From a checkpoint of a small transformer trained on Wikipedia: 15 layers, 254M tokens.
Each number is 128 + 24 x the weight over its row's rms, rounded and kept within 0 to 255. Layers, rows and columns count from 0. Numbers have three digits each. The size before them is the row's rms in percent of the matrix's.

# down: layer 12 MLP down (transposed), 896x224, rms 0.13, rows 642-664, columns 0-55
# up: layer 12 MLP up, 896x224, rms 0.114, rows 643-664, columns 0-55
down642 098:136101149154099120155146130130086152069105157109134099146116135134148101153141139173128176112148103118091116099116127089148147124121085092130146097118096096163109144142
up643 089:096155130151123141137099114170142122127093146142122127121107138109117097139117166100130121135094126108108151154090119123127129131145156100104123096128125127119089153118
down643 109:103106154103106129109109115102126113097122158135111102167164135147119162146127098107154150153152123129138159123159100138119120090139166125154160148105153139168098112138
up644 102:134132120128113079138145165125080121106182118143114151120130088150164133157074151133114177149132125153156114107127118100128149110162167130160125125138097129143135155138
down644 132:113107087147121119119131107077086096167106111115126101108111134135138134113139115071117118120151122134171126113144095140122158173141202151164140144126148114111139142115
up645 099:162124120153128137099134105125125138152086175105133122155138127142121163161202134085170136090142105105156123131123138149134098169129097132172082116118125059155134126139
down645 091:132145099131145111135149104137151130110125111122098122089119101088105140177165173131147101089117130088115135152126191143120169125177088136145083117156149111159122153105
up646 102:105123128121091169128156118138100102118105126123152104167125170135135126134130129119125114122099116134090145162121109089136121106108108098112125124147140128153118159109
down646 108:108054155075132114149109132131109118104128099126148074172123116106147111112129126096169110155110148084178147132092107135179140083132157164138132131133102128165153116100
up647 125:142166178138104133119122149131075154150126136141128131119116135134127120124149154121108111130102112143141137103152140054156154141163122126119121141145137136139118137140
down647 119:141141138142164113140114143144116126155107121143129117131111095127096115171105123165077128141088122133133154107144118129132115094139104159131111153102133116137175138125
up648 105:106116119139082148097144143127108139137146112117137156104106117149097116131100117134097137086145113110126166094116113147135113125119156148091127131115105168146174136065
down648 096:179147109103139108130147139114138117111152098113133131142107125126114123107138094147172117144116137107099103111114151141159111112092124154078108134114115143143135154155
up649 097:148114112098112127084134103155111134083183132138118184149115132158132151158109156133117143087083126099138160123170107160140101149104139073125130108138166113130129144152
down649 096:125156111109132107113128150121113111136120177146123126168136108135119153120109095091157094136144112108131114101119101115105143130134117158086124096116098128126120119157
up650 087:145129139137109093157112131182158104134165155155124147139144116099176143140080144113155105102112113157152138137114152131139181130133112136088107091161157154150101143107
down650 089:110140094149207118117109181105088120109120110165122131107118129201145089133142124105122135152108154137139135155148122166104106128125146116123117137151088110117128099137
up651 098:074091147136157156140137132154107113128147125142138139156161101160122152122100143136127100105160103115166168131148113169107134119123141172116120119173111122140122112176
down651 091:116092103119128106140150077089129137131130140135114103166152152115129104093105091184150146171152120168115051109109144062130121126100163132145095139110150182110162123142
up652 105:105175127139068116115164163159094117082107143110122120133126150106146111102138157115116105110091151120105120109142121132120137146095112142102157137113150124132141166164
down652 096:128152158154108128130136158118142094089119130112117144123119097131146110135085101145111124131103124123126105137148152110097163134109124126119145113151124126169113135187
up653 103:120140116137145152151155125109114134103111091127113129133125135143128091132087130159078122120138130117182093122141153085116111131123098130159133111119173130141131126157
down653 110:120112111141113169082102128143110129103080094188140123137123106088120146145122125122106175102118122102114112128091113137129121102117146146122098162160166137139135100150
up654 099:115126125101125144138155123153141129096138099110087151104141102143094179124103124153091100118107111097142123128138113128085170126119137163120082118105122102143123118127
down654 131:133150094097125131127154114087175126094135145115140108127157116099129129129125107097103144152154142154145121115117102116098143139173122107097123137115143139173102140163
up655 107:135129078154126112159175121139144145151100148152139123153101100118146118125141146094136120099107121124120121134162120127106146151147142165118151203112077131145084146159
down655 081:144182170159133123188144125121148168148128132160115168131161139126151085131132150122139143118120045159140108108116157105140121136138135096139114125144144128156147155148
up656 099:099152154122130136086146116156150088155118139116156107114099089115116123194148096130114126145085096100119125081100138091086106132103146158122153155068118131114109167169
down656 098:143164172165129146132135099139111172130089134118115127147118088142152099143119138135133096151153151087152173100181164068148127076109123107142149142138139087172123163128
up657 098:089129200109086144106161114085139120152088128104192135144091145106142150112114149124140110137121097152138135142106124126132128085080134134141129110154087145144102144126
down657 111:156114141108109104091140141100108090150099122141096098112128110116137112100129163077156176171156136135127094133138119164108134148135164169113120128164105176135100095134
up658 101:117152107122109118116131149140121128137148130122167113114104110120169140095157141126142114177093144103085143128150113120097159132127151131129134187131185147113110119091
down658 096:141142158142109100111137139145127112087119133106125154127127129105129140136170135134108161178157125126100127093164132151170126072088115121157093138104127130116112151145
up659 109:071120137121069133137116167122088143129098101136095145138100110164129140161140135132105173117144074127126117150163137155140155124107136181101111127114148139127128132122
down659 110:138107128132153116182171168097133179125142118128141178108118140110101149153133111117120140139124097129130151175094191152127144124144156192108076135084158120112117146107
up660 096:110119127082158123141097118148097166130093077144130134120106096084145150096118098128167114117128120106127163148122101127114115161124147117153133122101150159093111196116
down660 092:072114133118137072117165103130107127103114144138157122139115112130151107115093156158160123111137149140128084125121144145158124115103141127106119124099163137122116155188
up661 100:123109104142094152100108133167131169117142152119079151120173147156054151125163136115095125150145101113110108150122165137126135174109124150126117160102108119101105099095
down661 110:116113118150126150097113174098146126129113152161134128099098079081110130125146107086136132094139092145118146098113127158163094146099103116149121107138118110098125105115
up662 100:151140104125130131143128159152109118155131106164131163150110118109145157112142133146146078124142119100158073132129121115115104119102113119123083141109132131124106128141
down662 101:118110133170079155094165093152163182139157164121122117143114080086144139150152093156161100124145126155103145130111132144138147115139092172079105157155119160105089119149
up663 099:075122170143132116116093151132140157158160080148180123125075140090161115103099151136132095089109154130140111123092134123136112129140126152132099169132130139092099107117
down663 096:151149144116113103126120071130126098143125139149110120156097160111114176119129102125137154145171100162165158124137089127142123129077114160145177116116120107119132111143
up664 095:093136111107159157140172156170132140110130119125126147107107123156093132116101110131107155147056104130150106135100094108111111145095139150137157126109100103164132129152
down664 099:104100153133141122133139133137153123147169161167116125090152149106094136108126113092103148099159113129154126097125139131128120129133137128132133123108135122135115141119